config.yaml
d_model: 128
n_kv_head: 4
activation: "tanh_gelu"
norm_place: "pre"
attn_scale: 0.177
tie_embeddings: true
init_std_qkv: 0.0442
init_std_down: 0.0
lr: 0.00727
lr_head: 0.009
warmup_steps: 200
schedule: "wsd"
Each number is 128 + 32 x the weight over its row's rms, rounded and kept within 0 to 255. Layers, rows and columns count from 0. Numbers have three digits each. The size before them is the row's rms in percent of the matrix's.

# layer 5 MLP up, 512x128, rms 0.181, rows 254-279, columns 0-127
095:139149129179060075128120142111109078095106123123106132171135150112083104070150106122157105148109156080149145119150099179121125131128087135173096121116142133102152099127076184107100100062203120118155124104135160133105144125137069167087135197077119159134178103192179108122135153090159106068149177109113165179138114134051131129158206145138148094091117122115150129149059084134105128094150
103:081130101151174154197100108062127162172184091149129119115141118163137131136088105125125097150138115116158159141134063102067120162118054146172111134142164142112162147148117090127114131091134170126071152132162105044099148106108165141117111119083122135131188106132169127074072089137061098111095094150158124091098101144117133059098099128167110070078188143141111114181135166155133095093151
093:103113125115107155061186131187141156156155141169099123141082118124106151166157165130075089114137150156086121152101130120114157147096161098162079160196145101125158084105120133112065160093103140150108137163130146100113085172166093069164173148097159214178086156159136069098090120095124113099112141107174163104155158118130098105166069110109119079063131117144130139197139129161130087092118
094:084123125114131037137099147162150124141107113087148089171150184102087105151077138132060149140164124140114192190089128181152163126133136090165163078153143113099087076092126118076120200179116133138135115133110171072134119109154094120165072154112092167149069108082096091126137092136130108166134149172128127132155110138103059127078070046123129129152128130098119111131102097154126099108106
102:142081174154119102137142131143071090146137109098132091125106136143053098202104114110100143159159143153166179124082143126124123145101127127162175135114177146148170139176186081118073105130148152155154140121145134088132122098157094162124155156181126143131116075141132077186179075162071127081158159175133104163100099121160122051110152149124150112144081212087091109117142101184122130187128
097:080105113079193100159159087137056145124135159076129079157107167097122144105106111132110174168169107147087156130079102150145179115123124178117118163081199158109202102105106054051109125134087153167120156068172159125136123122195185148198117083092179139133114156148115123133133112081134095119139172137152099105120126177115154167123081144106149119093098143112116137125099132104121146131129
096:113199114173125136182113144053121137116146108163093121095090178106127169132148106150162125128121162178145098176098153181110142082163129158122143104071168129099143104144103170139138164100065125151154146091117171154121158081170116123097121118083125155142123132090184075147111156125066098150180159146110185048111113153158114067162101119126093102093086054119156119111135134156141093076166
101:141105148132107113137076072132161126072085125189180082183156114109182127102106125115154130094127137167162048103081116114163166094106080047131126186186095100095109129156122108113162123087125125132126136163089136177147144097066131122121180072115123149092106182125082107114096201117150173143126094175156138093131078108136146146139084072110141150105101156145134110097123126180140151089142
102:109198101110125123107100088160211093118139139140105097126090167112131121138135106174146107094169148108149182124103150119102134074131137040164177151146111164095097198121088099123089144114105194154111126109155041099122149119138084159148152069065143104120130118123169116088156130154148168144141149118091158149162161099145126133165098127159201093079111130203157129147119135089120113075150
107:140158089157171176050126146094155108158135136091095154114146119118149188138060157120183186110122122151124050165118154147170166117161098092098084142118095105166151136115098127107134089097132140145073119136134138108152139095130154160061066114134108123134088139138145071164169136213116162071146134130113135122111121122104090123175130065105130179079186081119164124092143167116077168096125
087:123109127112116091150120149114189127098183125111172138160147146062181225172086153103162139075117126161107115118128143107115220157129142161178114123054152096094150149144088125183113149096178118113116079131092148076107158177145131166163152140078186170146085128158156130129096146103148152093109150181104062145131140159140159142119127106155106127073140149158108169143138139156105120104066
099:131163146132161095134123106099158114074137142169149129191122192121146114107135132079228092095096124120080137145094146133166190145117123109151137167079170127176157102078116079087087100084111179143159127085131165069102167103097145126022098146174138126138128138146043134128123141137130130125079138167167135079108122145149150138083140102078123086111168157129142132123116161066117141116143
093:122133163134111143174128092175132158136079157130134070157104105111114096068064092122153131098193070098162135083134156201066134079080108104081164117106101115093123147183130098150075152110139146154135113150115135155068176147144066129124082088166158124145092112153055101147157115131134155178155107127133194171128171176133129092097078141115117149151122142153129106159161117167138125090075
115:145147066092112171142079138096082109139136097127196114157130160125141064081055144109174152146130127097165128075124134081114161148134122156121101125124130133194144127129099081190111182089081132121182122156185161111141114108151112170165148129148081073137146165128149102083139144140106120179100150196177136145091128197152171128168122123135177128119103131180101126128203150103120084084154
101:092142138131185138119113105117081079102121128161147115106119073092082137180198147161065121136069092153162129183138120154112086085142106140139184109138131107167095082125142169095129088135112155123207129073143139176128170174101125147200139139155179089123158161113156129108102121075110105151141106196099123144115127171096112132183119127119112161076136156184166124134187164159137150188126
100:108174159124106114109120135093091078135163161116095149180084160025166076131117165140145168143121123161130132097117154145110112115127150059096149157108126138132114147113133129149101068088104092190081073146143171113100145101164136082114120111185165127150172134131093149103148137066133151120166162125150101110157108062185110141082132205110144142124107113141099086082146168206099163167147
101:136122123126149136128138083121118112124128139109080068135113129083134156163123179173109160097177118147168154168151080130104118076081166118251092076129076177136131169147137098084118134114138211186100133102155156128103161125145144089137093107096157145084085102141128184156086133143060117133102170157211097127084121119164143116101083105154138124113128137122122171159096162141136111120078
093:166158143092071187071087133099155130136135110178097159167154085094199120109124067105153167153099111129128135110117080112170135130099129131146167083177107137154096113125091170114117096123103110097168114103142176096128088107075118056100170126111122143154131074147163147141117099145146071122069124170170085136162161153178093098162153122107151098091185117166152087073186111127082160113161
099:095122163115194085116084143139090158087106131186155119158159182120084089115069116160141138170102133134104064086185114116108173109084095153156157127127108165151153093099149160140143125076186088130098159151201095083117083127125128106180112117171135139180148147145064082084170114109135083108133076088100157116150164120112060129120099137091126102138151142136160168189119153129088104166142
097:128141070178112121205076129067094142131123149129122074216151179119098123092158084068122096121073128157119079086110104093087181084099140119106088159126149129156119121149088092068116111098112120137143159086152171107114128089153165103132135123118098152139185105183114106151085107163137110088156113123109179103117103169082105127066157139104145144156160114147100111124087095086114155068077
100:158234149079100110121158134123162142086126137101144115114133144127096072145129081077101158122155150061140096138065142140096134153139145084157100163202100121131077093174064168135151069203153178167168164146121136090091086156157123136163100119159142153082179110154122085155177118116164120107179135104136118105126101125143103171129140127141137045147118091126128169153112115154139167136139
103:149213154162143164126149140169121151132137116106114122147110140142113042115105111127061145132115103086144120170088180114154149115139110134068156173133151101178148085121101118175089209114098150114129089140117085103168163138085101091072101124121117110162084189138089130119148051129164155154157170158121172101136109150101100080154129093151104146204101125153142140101198120176085151141116
103:110160115167093137099194152145165108131117156139145167144169182144142098139118101131155161117172057149104127139135156181096124145101110089141157192085171136129175133146141168102073107141127189178089129171114098102147086140094151087173112108111133061128144160075099169170146166173155121130085092142177195161153151112140082116157127136107205130125139078130122189150161126104082181103129
092:122099134182114111119099071115119102115099104116137120116168121180197136202095143147111115115068135181152155104104197141116167171140105063136155114123157135127097164174143106098182058138085165128135154115112139119088137085099093072153059158071103054098114083134108101185112098107133175142127134112083135115098107104122162111138069127176189109104097125136145085117127148110102095137083
099:100131137128163101107114091202130105136126158149109127148103185122102102127130157089060103085082137063099066171167150152132127122135117114115124082139093086163143088092077097119138099179147178186128146170121167158125110108116175149167134113135151082159189138181136127103154113143132065108114129106161064201118107114117081149095173113115109097127109050157174126161160092144097143066138
106:105067161147110096153091147126104072054075113203098120155132114102074110147149126156107150120124146161139098154138125185170157109148090077123077125151138099079126156161125073096085152184179111128052097130144097098160148136143119181133143157158159110161071166085156168172145125143152193121114169126144110064131105131125115153111077086175066165151133159179139124143101141122125101108138
# layer 5 MLP down (transposed), 512x128, rms 0.184, rows 254-278, columns 0-127
094:136126159141154181146121128126148125159151139072112122097131167139181130138118074159083160138157152154071119168136142125156150164175138142107140125115121152166159129211144141163114135164098124145093126099079134169145102152105189161216100077180173121191116140068058127200112115136111177137117075134154122109099110134110162108160122052138122117138095151190105083083156150087141119080107
102:116103130114112141088162140109114149169070139205082065115079041079065128086160127168105143177137122172150123110095151103128144104086118149139107128122105115167107099131134176171158129147166084091154112157055106089072156113132097135090104128115091150130078106168118130117139149108154131159175092115112158151113175136137072199172169088078124124142119189158135108096105107158136147153072
095:116150100102157137145125077122130094081092115117085122126185142131107180120142177107094140162072152116152180149105079144158200143147123094141171118100187175130096139108176120151078114106151129151179157147155096122135156154129164147113061133145166112154100154132140186226116145132107094149099108162114156179138092150156164103168105146113193129068105145162045098098116109101101094176118
088:153134152123135097190110113094115147163078160146154140168105124175140141070134119119104115210083131143078143089127126074146095101097152168148125139128132131170216216149120087134112159142128120158119076082094142072173090133121132109147104058121066122176065067138204154165165150131123085079162156128150128121096136110077132166150160116111115143115115124107111132125133112164169125166151
096:085115102142127137192113101098054154132157134166150090118145163094179157108157160131140147144084145112152088123114102129113168153157117180100163113110111170178080132077122088150122212132061146124087128086105143111134109166102104124138103123064137060122110049104093125075114155085124108125074118117093153130138118085156127081143166140128132033151128141129144163139086191104139168163098
095:108118114113133134119130174138156160103113177091142115113131154179091110122149113108124157142149130151151131152116174046126081103142166072160157131108103153129058142131129141127150134131142109135154216162139132155097171091155093111177190147092112101079200086166152133216185129130195107148090141148132177113092212139129132114093104072074152125159114087136113139133144083126117140079164
095:095136153141138109068172118090148117147064110134083178134126165066105139158105178106117147119105130090159081108139092119105155162136171127118167192148066094161155180142148170163062163114168104129115069167175120103113133127152119135065126163170115126119073173146155162099108052167156112114110139121097118173135110120075090191138148100089087142161115112152105133100093133096083109122191
102:139138158147162148088151151078084104148140110136093154172177151145144105146088183097033131059113101168130145046124123101169117141132151125108062190159101087165183100101096144135156133113150147102087116122152155117124152173133116162054141106116091152142109105115116150181101171142156128150129122128108134124144217190159167086158131094144158126104142110154114126109064160108150158189130
100:143196171162115131116117127084176156043023079154132176120132111112152144105153142166099137126098143086126137105085094123070143114097202105116174132163094080129146103038154087097103174089093156126180115123091112115079115156114130137133099161084118115109107131140107116138128105140110114111144115107152119156120128145151135151060124113153139133128180133185151216096157118131184153135098
105:143086118116073118185167168116131088137173093064172102135169087161114150103173108090171107215151192082106184080113151143147131095073141146124146134133096089120128070193139163127124205219164084120173102143156101088116096166101124147122094130116122140144101120107122097158151148138122122148162167125130169133093161144115144128135087107125165122161213116095123140129178117134129134124142
099:123103080155127126116091120113123117158054195126133054131177142208148146152149186161095158155142162150103081082117117130169125095148183105116167131140175093183119118212159122072122101168077166143151123165150158169130176126143079135127104171153129129131125184113148119105094073104133109151123069103156157130168158097117129077108067090145159119158162144069163093112124119145119113133134
105:139076149076166136096157127144084164051158152115122093144155094128073064128145177134122175096097159125118112193135090139140100194149050108109087081088159150124160131117133160168075169093085132150144099143161119142112103202100108192124111175165122151147186101132078128145154092136125117156110102113105175159109173099190127141132155129106186156147189144113133144160134119129117121165104
095:186109184184201158118072156159141120066074167197112192137140059145162180118137168090081114161157100131115168096064141124126097090117137175100109112146058147124156133131136148168129105112100153091134129119172136109163145061170151097106126102105107110127140056126122115128158171159141111090113127134169115117109123156056096138145146136082091176118135181148095151123125155150169123134128
102:122112085084114148115121114122134139201121085106159104135132117124148131101114121137135136112134137070193114134133184161111157183141205151110060146147167093099104147156133134180110128169140125165102177127128122141082085114096074093144081128140130100158126164105101106081130153129106091194148103186207168120136150168117071121092088094043157144171155172179110117126193111140109093084130
096:114163204199137119100071121119081142110112148081121184165136100082134118089146145138147091045149177129131134088169182134085085140117115209115101137203112107154171093136084123168120155144125121119152135152145161136037144181141121139132120138103126100177139144138165161138125113127140073115152094134091172152143172143153061101175128141112153125151081140154114133092124167084144127144187
108:133091152090094180135101119142114084161192139096124123168081141124112112193130131163045146174120166144147081087123141120108084091160175116139154138108081147152118126090136101134113101085156081069137091148112129180066168177120128166121140086116082089109161114166125074140176125076164152120149102115164151075050122096118075117074093116146117122095118145128133077087135183125144091140094
097:044151159120065145091167125195059118161196139132113111072117126125110113128149122155151174147157137093106119200213106156102122116112156140131172167104104142143168132143084150160130156103112133108094170137171131152116135124069074121144167104097156125123140089133117079153121099128153145120104144077130155138078092176191149078143158152120061130115074174092079114144113150139126152068139
094:053116122100157092144161148147101131100060146114146126140161085100140141137113117154181125176110074079094204140127142121113146132112140129090124149135107109087195047165125104158083126138134121085100154146147107137099165147090082206109104176106127150117160140089108118163119144150101174113172178058099096141092157089205145115066134090134110092160147138144145138084129069116114114125176
108:140116172170041119147129124178097089169112147150143158133093187148106154123143106113114077115141087175142150107079206105142098087132125106150065130098045122129136172095144131189176100127162113136051109193144095123155100123100070105113162120099125151109122129062093126172159134151164056155099121122126115126112115132165114162117143128086149138084083135136175128081134075096100123120100
082:129106162154121130170159102147175145105116189086131175109136114114169110139125157149122141075141096129089110118159118160088156150073110141088158045189085150133140149104094102133087149095113044169168163164165109139142111149055107080132169162124114146125092103146088123109083122137123083140166108124104132144070180101180131061097153123142161177150150152136211165122109092181096142125138
102:106134179134136136130182124072071109152056180135129149115127175129073185131169162172095105113086174156116099115184146125126158130107148131049046129084075124111104117191098140113104143111141192094131084146134105117145127163122117167146141165165173111075179146139138116150132128103146132163118137085159168198146169153097124171120163126085116171122121124178176125103122109169127091106172
094:086153147117092094111128052065142128084132137144151100097126102144113156125152117127150172151127170143118190060115126145116107131162108170054143189092134093133109116175130147181111169151144170139112133135106145106159152134071111132124146089162061104096112120116088135166171184132088082178167155189104106146062057147098150137129134094143098172118149130093157122137194185125094092096117
102:094125132151163126134102143175175081095086157082142112119132081167178149113189177044162140121139113094128111191116114132169123105145119109141204167123175105100120099108117138114115125095117177181118137085141171124208081126180105112096076125093177186160114127191120120171137071146118108097088124111143149110184133173145122107130063098144145088188144086105148116119136138158116115118097
092:127116130084151107073092133135171148125202093163128114163131114119099112145154179112057101113091121099161152127173099099133112101143110123121119160139098192205163139060105155183169093134156133141146109054155058152176162141130095083106076115127179176098143140191120145099126120086145095131080133093117095141172126087100143151069072068097151132135151105104110132119126116169119171113117
095:161139120172096167199215159142125188131128138127125097140100105124082073150139150164157100096124107121107174149130043083160122147135078112172085071108128136158115124128153124129117138147102182110192132092072087118105101104189150119140102144145143183102166124119130116133058064137137146113120163117131120113115163107166097153154066137123122094095051044174117105155114153140115141125116